Weights of a small GPT-style language model, trained from scratch on English Wikipedia.
Size: 17 layers, width 384, MLP 1536 GELU, vocabulary 24683, 40M parameters.
Training: 615M tokens, 4689 steps.
Each number is 128 + 32 x the weight over the matrix's rms, rounded and kept within 0 to 255. Layers, rows and columns count from 0. Numbers have three digits each.

# layer 11 MLP down (transposed), 1536x384, rms 0.0384, rows 221-361, columns 0-47
108119158118137096153131118075163061176140126104061057189093068126139060123183136197158189090102179104116094135106176171117170195165112127086061
075081125117115094168071169111134181119162109142100151156108147147074111090142114125156161052129150094123200165107131117159117167128158137155109
123103180113110114106117091148130153160156108102102150115110154103124116084120094133149154097134105169095122108110094179122081089177165125074153
132161155153167152090102098178107152160174109127078125122066098181098117090091145192079160129153105123074133097066171156168145160135111129147119
155145139110124186138087105092105114128137143098133118160126079150183100089164131055108171115143148174143110157149106119070154127118149122161073
150152107151172137059107189101096096101150126085175180131103170151128174134131087158108157117129134174142098141123173116129111114110074114114065
118129125096036179107139171186130134096138139135083121052126162142112195116143141135063074127082124122119155157156125070144133104175090141106120
169115126113100145123153116093126135137169102124119165117131142147113076136095110166143161166131121122197118101121146128131128127087088159114049
102049052070133101134114121135113107187060080126010095218090106164086160106153058198137090151132085128147079108144135085116132120196103096110134
092129131070166140111131189143129130085115123165135138116139138095132095143135149119146159042127125085093138158175148149100133167111088138169133
136160143135152135101158125122148145114118139115162184144071148132097127059117069121175119131161130154150079177184067158149117177129136085104121
168032170107160127129175146195181138181109135109093095090120147159151177124065119124146063157083147123028120087106135149134129142126155117155110
122096152121138156149111125181127135090111132162110117090090165134109090157118121160100138116152157162107127104091120123055158110065113124092095
131091149156135112166165160141105102106063099184128092103061142114163148142110063103130081134140155154098097141126206143101097179083125042142154
104133073114144115151073107126119114112112128104117134144147156129185076080094180164143128138151128139164121111079113130095114149125121165197121
126149158078128141078130170140098103131070094106115062114131138130122102105112129175098117103197134134143131162129158137131110089081153139095113
101114102072185155131160145118163167116108110120142112146153189119145109151144084188166135087088184090160093122160113083107174170161151146089063
221084110108138091157134145113105123107162098151161109138066148090142153129186168174141159146080166121121090126082152123086101148144139113181126
123137155122122118094093179183095077138161095135126164136108119111120154175144130109131125175117114200093164118134125134161130122148101099157068
134129103186171096091134137142065130151164170109126123106129111142133152085083086082127099140069092099152068144123062112091116182137107141134112
064136140116131138090163134102171114120163099174102076145162136102162071131119134089185107128079125096161132158091154092092100100119132147114146
194163114131123139134086125149151186084130112136127126148104188111093108162072122162149125163128103176114165111098104144138140177109139137089124
099127104148087085135131139153188112174138134122134120096113152140125142136154117144144143124146093145137150196148141070147133104111144128158052
141081160080137131120103145137118130146143177123127118117127156160173074111186115126116052133137116224121087134166165187135106099164152174151112
177188095128114110155167099161109167100121165108121119104118158144100131057089046183093138149096111187109054137104127107119116081149131122107153
163092057074148119044129097120178164165130131175052099089091167058079142122138117142105150126075134111162161149091155131169122163144105168171089
153121124096116117102165156113136150169156147139156179134110130119162115160163119189132138161108145144168166102106196105143114133117126134047104
120124072046124164102150185144166180082155137188142171075159104162131112109139066119132139137088138113093151152112137083133124120174103134065095
095136101174164133121126141143125166137074153153127136116124112104087113112153099145120084095135115104166119092121058134144128134095158130109118
111158111099182129126133112159213096149098173090120153159107133146105084134069139101144157205162102088126121139138161111109081130112082149129108
158100075076113158099095116114131152172152156128156103050178095140107170124212142123151136157090124085131130160109158146132130109159148152174089
113138135111133079152124106176098104147172137123136130113111054133174114079139060150131153121143138197136138118084105157105130117101101101117141
124131075153149179145119073186131099125165184111178112135084159138127101096127104157116119123076140072098158137118170095085110095150124159095128
148084104116082124083084141188178168169115086167145150096111075159089116135179145118157062085130143170189139150104127094103085094128070112118145
094105167130118146063090137107160136118174139115115109147157148133101125160143148121176126110140068149131160080101097117137102178116134153115118
151088116099117162133150104135167111100176141131134114130154090113176167141093122133096137103076180109140150149136192092075139128122132147131131
159156093115132112167150111148088104171126145148137138157099126137110093144088088154180143122205109103102141135123159145147100120145121167114122
103121074166138166153115155130130103076121151100105137129122090150117119113129122128155159061134147174069097170204140120143107160172103104169050
129128197102131160133148097113122151119115108155126152124151160116131190162107090130104164070128142159105055138128150091092154111066134127145116
132162149105168125152106161152089159164149086118086120202101111132111140161129112125110148111134105149228129146101125124131134107129131167106162
108138112109139120083120155128128131139117111148079111113120065103163108085131125140120140148120122129131078130110130106152150112146155136075182
076123137114174166141112164138103113180131100120106110098106121101089135116155148101163141136124125160119111131105184110138177128161132090110126
058173140162025056149139168160084148084095132127094147077115168118117144135151139150133132141094210170181131179108131151049140120068116119137123
151141105127139161138108116083119111177152083139138111125139093108078131088180089115139026139114121165095166095073137152092140135071095108141117
173189126130122136141147093174117079110130154097156220115142189122086084142108139136141121098118180156111093093089113105112092107081167140138052
156146118119141110109155132149069085118194180110149100151114134127124154151138065108090119135129116120189121123130127106114113149137108137151184
158177135128114159113095155129053102161127097079146138132150099038131058079088194125153148181124153131119111156109108149122078090130138126080154
164133088134117187144131124084165080125139101188135154106117124117124102104096119148180138200108114146237063103065126103126051117136184132157136
149101118148154139128145125170147043139155067137191122139126146202175174109144083147084133098141170156098075146125148123110095146113132121165115
142171129154135138155122123112113115145149132112101078139152095116128113131060109134092150157167130162105109156096148123107092085173129159147144
142136152159181126069118072147094080095110101180126142168154129115134126087098160063169126174119168136079102130124140186150115126122110121105119
196140136227142129097102113147098083174133153119121118106125119100136121087112134121180110127162167183135120126113140158086177144156163112146130
149032156128161088141104106145155159124139163153087168074178109179130093163165141157100091142123116088185119126110066193110120099100133106089115
129136101157151076124079136129107080122141110204124109081125135163138128108108124127157124147128093165118127131106085110139049107101123102123124
100154097151185146148106169077171097181128151193182153140145113096205124082182062077175087121129116183129140068152155137167120091096130158157095
148113177101072130097172125151145156217123105132104124146123115141137125113068182109152172117172144182096147086132110077120106141121116118117133
153141134126170104113067080116118157082095139144115131183184154170141101133108093124138147087147142097133119121069169112144141049093087151141149
060133095107173100098139164128104117057118131147198162115153183139112080140143156117137120125161155119098146162144167081078122110170113104180149
162154107120175131063132124134123144119158087132162153106143127139171218101079059113161112109171122107159127099177166108155124113094124138101103
171117150182145133075104088060143110105112168150097132104098051088120108111103050180137099116108091091142097100106143091069088139133149126086110
071099163158121051184149123189136161149128155126118143141112119147083058166139146119162124132116152141138164138187099113036150060134076145104141
184148092121102168104115117131108121119103147133111189130123085093088160111155139109151126145118104089089106121128150115140144154114159117115158
063134121121097180127157101164135130043133162101149169147076138121082103130145101158114125118164098174140115179124126126104164127088140140162093
144169103116157125151170102155128094147125084100109094125096155120159098093106126127120055145168164144139143183129139089182152145053178089123123
171140110149126177127110100105108161103197164142107132149119124147173118125131171143127084078076166156186102216122107152120083105130121134156071
135111152198120109079160086134113143126133158111161140098139151116156122097108169154095195142070143182122144155122139109071123166165082128113119
093113162108050125133179109117119075194141089133121102100160153100105147161053147067143125138117164120127120183166093149052156142154161107138127
107086097156032119142132177096090168152179170160130145179102103161070186130154048148164129124166069086131123157067162131060085131201103075113159
043144119149178158119177145140090126121133081127107189138113116159112094117087089160145119185126164129112133080111137111136115049151070162175190
169150138090123169146063080176154122159135126182106148123110078099114082158147153096164154159100102160137137098113125135072111098114157142137096
118170130145160174074153196131082145035119177123162124139107122108108093122135094133096200172093163128111136150145060118110175160113187097104155
087073139130067130131135165150150153122102148156116085128105081108092120151177114105160140135127056164127165155079166157130115148137103112079115
152055127165093151103128129110104086166143099135180106127154127077135107134071189112170124198099177114112146125158150168126157082181116126140134
120113117094130138131089105142103157108118130111126101157097129183042155120140135147099133130152143088095128152184139145090146093114119132109116
105181144138076112080126102091172114120140147201140106076096161108103058115154057098166116087106136088122109160118141204109119085118132120127140
129083172039166087164119108148197176158135143108135139168177105124128136109138129125127026157094132158104169158082093102081122082140106140149132
119113118145078190109180114111150130102125089124118181160123162199128140171146132101126155101053145107152134192090149132158118130101092122139113
122147134144167133106124182128092125091111063105161153110181119128171138094129178153125141103126097162190170182150144130135090143097139138125121
086088152095088185136081118077116125134116150062103101071099100168093051079201120147096144140117037069112141103141128136107186102089195131074075
094105105116157112152143110146118151105085099160101154122105114166122131134155112179137109129160157156152147169095066132134099104162115111149115
125084133146134114084079123163131145118115130133090096101101038180088082074124153130110085164103148117088209126143162123126064121204107087169090
101142111128179165132135183115160197119139105141101139164095083143098122176138128096128106111083170094171137117107109110111127188097117080146165
118039127113108128099145109134106120119143171127081158110112122168129137097112141199103170196136074190146151091054130164103090129165096143145121
106113154162182132119108174086120187120175115072029098108092156097120129019169166111101125115166097127135094189119064103113154073144148135112113
124161135124105093111090083184060082099119170162178140132167154173124173156075116148153132065142134121138112079180085091150095109186108172093102
116129128142130128167092081164150100069130113127138127096128185115075069102103162142159157077066116108062114116062196111170175139171173079112041
149118089155118177116181064129136129120158120087113121136113085098099096139095104111127124142097094197152093172090144083082122153110143053113176
042116101125104063146174214123105155149139133109143134092118157127127120143140133114129099149125134100086122164146142117188148134087101129094115
127172138090130167113114118085105084091132156166108161107138089129125097121096100119171127157145095179117178094192185136130220113200136169114113
106082130184137120124139134165145158142106107146066174127122107103145128111143101119165175148103113155134082139145125131169179121158063115080118
096112086097181087158159104114158113112157116142114137137156126102177122091165131085156084133158062116129144192132101133129110147147112145168107
120112111075163150189158156114113105123117142179084166132130122157132101078208071123137099153088119119136108129106134152076125131129105109093134
160108161164148075151075078139109215140105097167088143124042099100112112184111140162153149069137155211097076152085144078136182105169111124114123
126080122117105125104086095117162182139117116142080126164078180070103211113133164154128131157144099046072072152105135138153137101202113130138152
143152130110131079141173091101047100116101105183096190090096049096085096114201140159255130132132107080080153152088076136126098136047081115114124
139134152111044159149127159123161170124142156115087133048131140130085110142096082168127121114213109157109115097112155123072067097103177100053114
150127112127140144120113091091109154147134145177099145150183121102095111086091083188088144091116193076126128151130156142137169086156139133062116
079133081091115120175083129079108110180142147163091132099110091117135115111179082072148082047158133112146070163126067150150137148175195178176086
108124078124131125136133114140096160108086102121115073093097154137132129071148134131116128091129114102108120167122112083126134132089083173100088
093108087147099146116144140168079118157158142174161121090106111134082074093132129104123088133099136129136121124113135144113077116151070156135145
130167093133057154124122121147083151135084133036109106110094111102153111146141126155192112111118126131087160096094190094083102093173136113148144
130119095118128150131092147115125094101141089121149172126096162106106072115129137112069111066107134130124192073103148117159118135078120145167094
102145154090130122152187119166148106093127104103123102117161112195133128081179125107110123121118113193164119123109134133080121104163193149128134
198135090148176136066114096111112144115130150161087156149174175098136186194130083100151100118165074080103141114098078108142094178090112175134174
138085119117135137118132117188132171121077192113156097066100142162180162103081089130176141131091150175170095136122172140127127122129124168145104
158149113156179115169101077151125118110117174150078093120095114104066054118091134119154156098101155140085106061085145134147082084107148123148156
126106095203110100136103168173094122060113137145145136090102181145108155121083174152168154095137099129150185116092126106125101116175114139123102
092096113119193136154172092086136146132132143117127122068133195159188097155090111137141092086158128075150097123119126160085090096125113157111130
137099092089128139099104126137085124163085124118088166144139137141133136063076108085119160140090133135129145142176073113140152108135127125107164
113125149143147067146180120131129100090116061132145166138119180173111192058091146200133163160186153146103114130159147111085096078146087104133121
111141109120130075110121143096149124064123198129134130138144117158111150144084146150170122084115124163118130136159114113157076149166177118176108
117183104104096189151171145125084173109156143036148146145161117051099120085148139154122069148137090102130078122140103064132109155130098081146065
168149113109081144156147156117112181089101187078125108090094127143181126147110133171148157135113139126128092155114091162138119109133158058072174
088180068122153109084152116102122085062135134116109174145139134154152157086140145096157153056105123097100101116180109059142114090107161147132121
152149116159160130118095116123162132140138059054120161163092142089057146154078112177094112169113122127169183120111093142131143137135132138132123
170178153072146112050124104123127123134127070135110133162116121162210061105099194141090131125073146151125115163161151113102161102164103136122083
098136133101119123104068156143126156063150175132119163136098109103084128096137149095130090072104145170102166200122081182114121157131161161101111
079121085116111083159070102146119103111051126108145168122100139084081110087117138118117145070132073130099113192086189116114136093098103183093155
171174157132157167173031169151099141180139131089109125195066112113097079132128139168152129118133086126110179096167108124064141183106126170160098
180155120132193155085142174135124131187106101139131240154147068121179174127137136106096178117146125145156098170177118138109197168100119156105094
105133145141156146086144143165145119097067063175089124110157137106084169125157110158164166124159094144171088118143110120136117140060097104056107
144094148148146108145105130157124089094172140135143132117120124167090092099159123087084111126128072094168140150075126185096126138081139143105152
145095092088099110148155113101126127114167172146166139072118127117127075180126096107090166146104049052146081148154116071073192074128159061080082
082139092055122098080112140130109153144130141112155160138137143078103125144135138091106090159074162132132117123095146149147110047134122118173082
121114100151152136180130152159168156150108174091066192113122135154107097127133120098153116083120083158081115085133119099134124107093118123107180
129098160086069194155096123135182116150132103166116183121082076103170150175111107155107132136086169167126113142184115099148097091092108153122065
134179116175136145108169155158132082164052151126106146186079140160159142127099086147126106152150119149123120141133142090098126121087114148100072
133139083137116144092104121086116173142100155182115199086155124089087180110139203087100078127134123128132084112229104081052118086106169074137120
065073117139073176067151136150135122154125084160101120115157172072172122128113137108130113155145136122112153091099170106142153058141121106160184
104107102155093168132101154077067130119139151145116121097144114163217094111121107176129172070181111074118109204087126112122129069155128155143085
099123095110135117150178102172080102120141148093117152120086155106134148117135113162163138099127072129138139088113169145131109146155118135064122
168106106160130199140115102121092161149155141129098208075133120111098079117095115150139125125111135078165109126123157158123116095102092118098083
129074121134115083095117039131192127187174113185157071105108118104114139163117137142087095126135145193145112151091122190165132156151096121135091
095108161140137136074148130150145107137124129166084141136105129125071118113120144075119108084079107118144178138059145142108115071150134121144100
125120146149139125117107168068153143163188125163125122137171123153159092154134163125064097085106097140126148129132127161080135173134165128132143
112093073107175170106136095146134133105123142176128101077170179189102176145117152122142082125168128154117152136132145093089105091128138152140095
150124127129111162136112138099079093093136106096121126098094121141133078140126101168148085112080116153161154140089123067128128108162090131125137
065087154065210154195085158122132121120123086114099108191200142117136174039093102145166175211072145126154098088129143208204158123134102134153151
150096158102165171084117078173178147132136117097152113189123180155146139145147157121128143105150171161158159133060100141081116151197113079138165
140132146123181103129146066159168131128113079093193142147116137098164132132152101136097139096116117173166107150138112152129130094143112098109156
108147137121147122134112144142145122121188091127074093082133086092119141136170128141137143162088136110183114154102159101157145117116149134118099
# layer 11 MLP up, 1536x384, rms 0.05, rows 222-362, columns 0-47
126126105128108162102131154085070175148142154116111110090170159107108172130148104111136107117097100152120106148105171121164101123124171105150079
101133088163220123123106144152136131191104045136041110158170118078197155155104079143094218085138152159129131097139112147129108154108143101062149
126165105162136154187117135095126141085065173157106112120127096101037112123096058143139140168101105138163096179120113104098142088120082139098124
163081107091111081040104127134131117155083121096184098125108128126118107121124127109099118112165132098146142181077082127132192079049129066178138
066099108080132086086152197072126066176104152124131106123133182083148099167132185124100094186178115129140063100068126186108139178130111202134104
164140104200130101085129146051083105138162145068180117163130092190080094113115081120142122135103131177036149139132142141106221141099081126099099
113137143196171110136121159091120113090088155184135116141147093070166089098163156151133076098130143085134118142078084124096145084083149106128184
172143210137108065241112106046119118112141165128177173100189122106108095165068127197130150090162151152138142134021065154142159112161193145100160
122167140152131201145108103118098157142111134036127111173093071139086112179133085189137139137080056135137175137119158121147099116110126144114116
175086143158104127167135205156154120179146153105096120172137171109142142141134159070136092120130122123116112141142064144110086095149108169124125
157115103063158130112114172096125148110162170144113102150146178110131132166097166076183087116146110144166148197125125231142115130152107148156178
109091156137138137138121123097138108132117144215173194158154118067143164115115148114155133118134105122094062193083133170118111158115083067094118
102134174119114181176135207105097167125122094121090179165112123102133110043132150172161149138154093076102092114168165105158119141073158093116133
150041149110144109143138140129166138169082113121168167138149136131136139127120110118134123129107095073068134120083107148097146089130078139105107
147151113154125111093077080140113189135100106131140130139060077098181134135105135100126104140131106073101154131208129118121119170173138089188124
088133128087115206120118118103157126178116126173128121073115118062125153161133175103111159156133084174141158119105163165234102141113143148121131
088178114126113110167147146149109202185187124080151142179021119120121156101148073108196187119138131069096084073139143118181119157165119092167180
152192198127152084135107054084118166115117160193109100107130143177092138134145113145152137082149166105185163169149131086128089165137178164184132
083151134127167196141175085112166158177138109155128132111117165103106111183192123114154148144091158101146207102067097113140092090127113109075153
143126124079067046114162174122087184151096074159110204110146069103125135142124080140137144138179120093131101145118157142182170132125172116124133
186126122166136134156107150137121136156129070071167166157158144167125121176141159147126172119133057117105165170129214119185200120111163083112058
140115175149181137128128084119125110111161165171097140148142075113119109119103142155123111175130139119103124125095111163119202133101168089137094
104096136105150128101099070060095134139150131116161134128120153083195103127129112116083156134227154080122119116143125121193106135154070110091146
090127123138130111136166127164087084128118152086161114097133129120106098156156088183140089114121119109110124159157199105171112154141100116087198
113125130179107172084173105135167152117146077151151141149128115146111158166174058191121109116126088119115121133129053155153154128118089149155174
096111143189101133132090167181144088201120170137149154102142201121099084115179062182115154089183147142132031134112133189134183165103114138162128
097122151195135091174096152111122136125098164082160079129130127131150081143145151112111089173127153108136167120096107164113099107043095149181143
149172128103108157172125159082177171114132138161123068124085143117070120094095134150126139194118160115149114142117151144164133169130133129100167
186136153133142122163116119183121115098099177208114159137168091166162138084179111115124151133069110147101128141056104108104143144150105131133123
127133206121165094098162195108124116178128103164121152171154152117175126135168096160178122120155130103152145078139132153105116115126120133164127
125089115178111120094143173106165189131106101141103191126135139111122089166116176088169069150111163108122139164152131121150120139134123162165165
103134175097189121165219134095131198159120090084137131131139117115115147170138115122174049156118122130100116123166093138149100109132139129125142
116114181159139122104111143167141123146106142120145140112175184159120139117123113178161124142168171101124118088132109166190142161141125109120171
172079155079084147153109132119083138170113106121109116131119188064162159103116171173106164109155110120144120160159150195102144165160103105153157
154130174150109162191085129140127143181113095139153090139089120077168159121114073087174085178183070129087103084117100162110134061158128084097140
142087172154141165117153157122155121145141109069103154178073137123108134121135103091109152137134115154117062092058120137162117118135111111151154
162154113105143086116131129142129169139156121123099054094110087124126157124147132112095155205081106090133104095158149169227130183167088099164131
119166167169122098136183130144091119142123148106131178107136110193155068128105126147071103100168170070098125208097150101161148144108148151182084
184101123063116167106122111095125147131158084152127124162169088122093084073096115104175141067116061105078137153078101125130149157146117089103142
146141096132123141183103089150175116129165063140173086075102098124105128064107127145151067156166085069141180090137140115060171106098126146122117
197125150150097100150128122133088184095112160148168147116198081144148107136095082123156108148115086167155135126066115113122166113107082160113109
061090110117086226102099141146053155168123115116163130045113123112125095129153172142161172138132099083061082033088158148212145199110137161143120
115098167155105121153173160110154144143086168060178113154119184202168123136105144170146088110176090156135120116160110075091100173140159107123139
133146220143089137200148132102141130118118127078086136137161071099166117129100140141154103095080109099138108166162161111100078123138160172109101
115120194141126152127118157054136106143180158088156093152106121115133201095168185121112136163084121067096091114166108188132057110135148115135093
179111141173025149117102118076143112152149054140094158141142093117171132133127145114136130151112151135156127132136138174182156138105106127131104
123148126104162159084107183124172130143105031128212115201203095090202069104193118126062065077093151024173154076132089115124176109067108078102125
155090136145086115115089067133167166165133141116061109138110155140144090129088162096088125187111099100158135083122122120087133097100147170069175
140080105110164151149106125128138110130132051122113123106167187129107181129173113047126111160117147129195170115149134188173126110136175088099170
171171183166150146162142178132118143138150135126128132124111086157020123145215093072173159113151182131177142107074134131089155115097115128120175
111061124105150160129130144131186121174109162165093130166141191160144163134130165116122081167124127153160112170160068085134133126102096187091160
146151101127056090049148162131142113079110119119129109087163155141182110112169089116180151196066102108152146109080121159109121171119146134095127
143122163079095165139095097109095156135134190080176149128136121179158087120117102153109144112179156157097108115159158077142117145130182048103107
141074104166118158072078127138074159122118115171175145159142199232120147185164197170069108130135165100137125108155132105164128115152127073180111
089068120155119155136126092145148194104099125174129115122115125130095157184163154149183173134181104125157159136037117157135116176093171081094141
148109099097128086090138199107151159089113097119130065087139048022123156126081160104122050178112082147107149100180105098172056135136140075095057
133128139204168095104103109149120171118078116114055106118156118103095116130114122124108103145123108092128114109126162173104116149111161166132081
114176117128129123096122157123160141152113121132105096146143064151123088154100147157105129202132112128133123130072140171213066158075146128152098
164096176109137134075154104111120123156182113157164096069137172169119112146152106088159095146132129088131138090161125147140149130142153087156106
152163155101132164129078106066162091120067128113182123097178116102178140165151129118122092147098123178118137166117128133174135100118153092145166
150146168167145092115067108199164148090164123175160102113150130130154142114112145133162089090127154108123154147135147127039187100114122189117149
147142128140187086149117136114135060148159050086064106128093133129146113145148078151090070107084113103158108105118158121100113132129082103120161
113136173167177111173093130109135169133102118124113155120161118115096087143108075111165094149089146163127150128086146126154122155069135094123117
203214135134134209106147123162160089095214128074174116155144099103130151159107140195103168101119101098122139113115095146117105135173107129097175
130081109174180097180102195133099152154101080091062194072120191216069127178119068084133137174247190175159128099131178149144133094144102101140101
092097084120098074121074141106174119071174164161142078149137064150171127154143105079122125129167054113145085122146116079086077169230132148135129
166121142132141109122131191146137129113093101044103129137123097154125116161099087098149158116202157102080061138141105150149114118129166149151126
143129158047173152119147133083139124121073135074149118162123134154123127110071108160122149167110085136109195136066186191174131136141098122070169
141069154115134107133133120066109135119091086133114129073147136156108170168100108164148099047142204124118078140100149112133066141177192116116113
082111079043125115091131163129059106116088156123145159166142094085116125127180090125094154097128183161151116130108116103143179078125104084166128
107136075131123120136133116148133146115144121111111113128130074164105142161138160150080132102094193144109080152172145153122139110149144171218181
117067129126141120127098100152159147167134135127161111132093178164103135136124128189110122142140057120192141119114134113168144116045129117098148
122126176195120105160116123118146102134071139131151138177114129149165102131094144071161147145173104145145110098128168117151095141156128117137116
140137157120167042130117152108147077144156154114155122090087098093110144153167124158140119129157094177102097083066103138186165100109147137126163
150178117142088165148091136164099072207127125141127109138090151095092178154143119175138156138176121137192107126099127189135132126091098185149137
131199184140157083128076114160151124108123147172056141170098064105105166134135127080162140088168141146164084128075159109106111105111139087087164
114095151149153049159112108159138100197107124152109151095139125183116151100062113115133163139102102106142101077103148114166124100162153121105103
134129147150169122140071099100107054161168138155100193116186148122123157098110087137088145170156104115131145078151087112117086124149095110118104
125075174162195135147086152094097134126107118134137087155127049081144112133184087137138083162089110104117136151115138151143071138097145090139124
103138162136185092090107148128094068070145122112149100139095098096103093098129070193148119140110095127126137150155196117137128130106114129138099
108087130145131128067140142066156083130207145201123094097183139055024131160097081127166132108115050128140122081131170130162105096111173201152141
086120091160137156150167132068118109144150123126142124123145127134074129163131085114150110142163109145140076208099115158140095173113071089200094
146094093101134100136137152137140113153125158167221131122145101142177086144119138145131146147112161144154190105151112094153064160153186142111112
137097162096134164100125128114110152138195085074063165091115146145150124125151122158085173076119143152117148178040148173139136070191203069168067
119123209219179131134161129063103163079158090112113077152186118127144201142112104128107116125182133097141043087089077133106149139093190111107154
119121170150109152096083112144189128142105188075117151134091096094148181163124113068101114239096122151161158154162130183156095156109092199096183
081113113084127157140103117133126081145100086063188075119153139177117092118168126066098151096151164081106143131124183163194192161112056108158126
113061113105130036106111113117138143194164130206048076131132123123156159147167132117128101156168121132059137097104135113076113159070085119129093
069103109087127110121041157149137069165090138129143086132165140107123151118142149117117080110100099149087125127037175094051182135084109149152100
142187164142127192114149135112142158124094117136088128077125164181127145181102096102067153204112137099124154111094122166168088124208083102171127
133181115169161154114107135122128096145096141110127075111099138143129129139122150103107138112117156133080135135143115102118163121168164155109153
092085107150165154138135148143068107070145081153165145111213141147114190098175150184169123158116145105161180055162154220118126146147155178101106
096162095158183097168134135106220134159128027161169102061110108114165117178160063134105113122167112123091137153141131157135218148115180058118144
118154167088166105141135102096108103128071048108145131115141074129143082127206106171106181097059079154101154162119132115177166139016135122122106
116141135150137151178144177161098147143114142153113130114110129142169196161108139183164149145134168109148145148075094128158145098089108095104135
142149155123174111113157167111187159139153084201038110166204071080152174147151144131062096188121129123126107138115146072154127127208171188167119
120138079158155127107141074124093133087094156118120098125126164093122102163164182082130174144115139102133147155126133127108160123156139146123141
138109125127137134092106107134164086181101132146117150116159114120105117180142119099116117150095160178074122117103141189095068120110158085126091
104111130136130122129097120205117158127123055145120151195127160094133064153162127110118081156138100132127135098134129125134137141135132115202115
149160103110110112146165148085100144091108126115149118124166096141142181126095117077135111110119153144129064118150125172118148105132089143083161
182055099108122123171129064156128086178116151151210110114126161150098116122130118126166196141144102168117151164107162151142139147130122124107202
149121057138164159160133168148112117175114121127123115197114099124122166100141101178175151122136147146126077105042141081133161151043159114158112
101166063147162173182160147108148133172080190118110173115143176128128173151129134120122155119153126195161148098135076114153161106081158138101134
158100170107142109131119154122147183071151132134093122161160130076117084121128109144129097116145128088137115122126077159117123110057134136115166
094181066117165122129146137118132172091106084184097147156114087120161152195122117104156163134153164124123135174149063153194094140131177131046038
148133082129108183080100179104128113150123061080159127099048103115150108131107123140150132171136108151183101094141163118146092082114145085160113
190160146122210140174110121063122164149130173116059095156155112134136134127128194146085079121190128086179129085140077146107170135156099125105157
091088153179105038088160080104145172177061127085089096168173105186055145188152036115166127154064192099140176129148164133103102099113138131145130
095103141157168120124112100127150164137134129112162143130084097074181099203134072129118124170093121097192175173090105116128101141064153111063111
125101175158159101169086121123101079138160110203134157110124098104140119163120166119127138120093175118089128122174145123128081132126045115114136
119151108137167145159092055149090104085135145139170133150133103132101166196144117062113111123179151118116169126153111154124120178156180118143076
136128107080104143109172198114143102092091118122086160098153166145096100120104120027141110134128081088144077152123133150136134166126105099107137
119081128086136129175150139133181091168104148153130123102149105107162145125136124167184156162099098125092137142065091175131176145078106134149165
112153152185108186143150114099114101133092193111159086158217102167134118210071100156135122122097117115180119100130149106120156144128166110122163
104168161153016160127162120095142121158074186126195127139159122161142132164066120159148139148132126136113126205128081144118184126146122156151153
129092153107101117073157132071146163099107127096073168134125136113159156099134173056155128135113104119068146154093065176099135197112133087106207
107139114171129136114120102126099082096124147151125103178085185107088115118158133121136116124147139118134130154125171094126092109111152100132162
110132102115069086093110092083090120170187151153192060193152137149105168051132125079151107166104115126119092151146131087092161140198118137115116
114117112077161143117083074129187121143128107128123217098127145110095142186230122143193094151144158080171104090114223088169106107083123176101133
134132105068146149129097098155111126136110080111139101154138108142143140156074164103106125086141157102112203213111172177165153141186184117088122
127165128167073156127156059097160157172129101112036082128124143116080112089092146111122085080134108119110079090164091147125148126136147132076136
068191113066158079115159127058123061168110128151141118124186126159181193081107102168093138196162134142168138109127126063111095129099088140117122
126100149174159135088193134150096109131135158139144098139096186093168158174112084099144151101182094048144098148095092136136143091095154117078128
144175108065134138112108200086076093125089137129162102139153145135197114093048161083119109178094127066138154115118133161117109099144167101111136
105148140065144112093156093201163109097087178167146181111135129067076107156125177165121096171168057109065181137084103135101103189095082143079146
173144152123183109082120098090161097116157103143103147114150122166151140159114138115155166121122102151129157112123210069136122120093136115113161
144144117079113120144068137081121134163168135091179153110120146154136117142055101136119107079130129111175146140118153112081094174084128096166121
125133122052091173189133135115160130107093135074182157166213147147146141115152127157141127187149105076152145156150166169208208169091099181126133
074145137138117160094096121210111136114138086074127093154165124130058146152124121109106151174135080163130090093125092157137128154105088117122135
126146127089161127150180177178097158173156149123107187205127149103073153109070145153119094083116154107189162064090085130145073122139147164182129
146185104112159086162122170158129125111069090187091160116079147096188097145139086077126162125170146182124154090079097132084109153108158126196080
135180120102142115150136127137194145135083172099109088172146179138165137120153142151143084126156139127135095100117119118171103130144095142114093
125089111108103151110087144109081158153106133152128137127171139144158133112099136165115122124144174142144152143161104167134174109159161113085115
099197127122178116040125239142145095169119069096133198122132099160113107104124142126114138103101052061164121103116132100087108033204132127091136
124114163168129129178152093131116112144095122104105100151145068098074156104133107115151208147167134129132135138114161126172139149094150117141150
155191123129162103120136147118097146123089142086088092142127134100112099090122156098112146156114109126129124109111126142098177127152063135148110
139204127091128114108113166143084114156118185103165102146111135062163136156105098158121139137107082099177129097069074174128063093065115134182110
085130146105095136126108160132148125146173200125182128090165124092100140162163139081166131159117123126149092100216164152118140111153135036101121
170099166145135177173106156106098142149158148148160111114122135103118136135113104104113085197093139131164156108153126098129075088166091136183141
106113136152113107074127131181145056093143199125134100131158097122116147103106126129142109124134129145102187098099119163159161131143105099149133
147143136169135135084131115160087095127141150122124160103137152085108084192164091125150141156179174112181150152137139114134150122167063090133075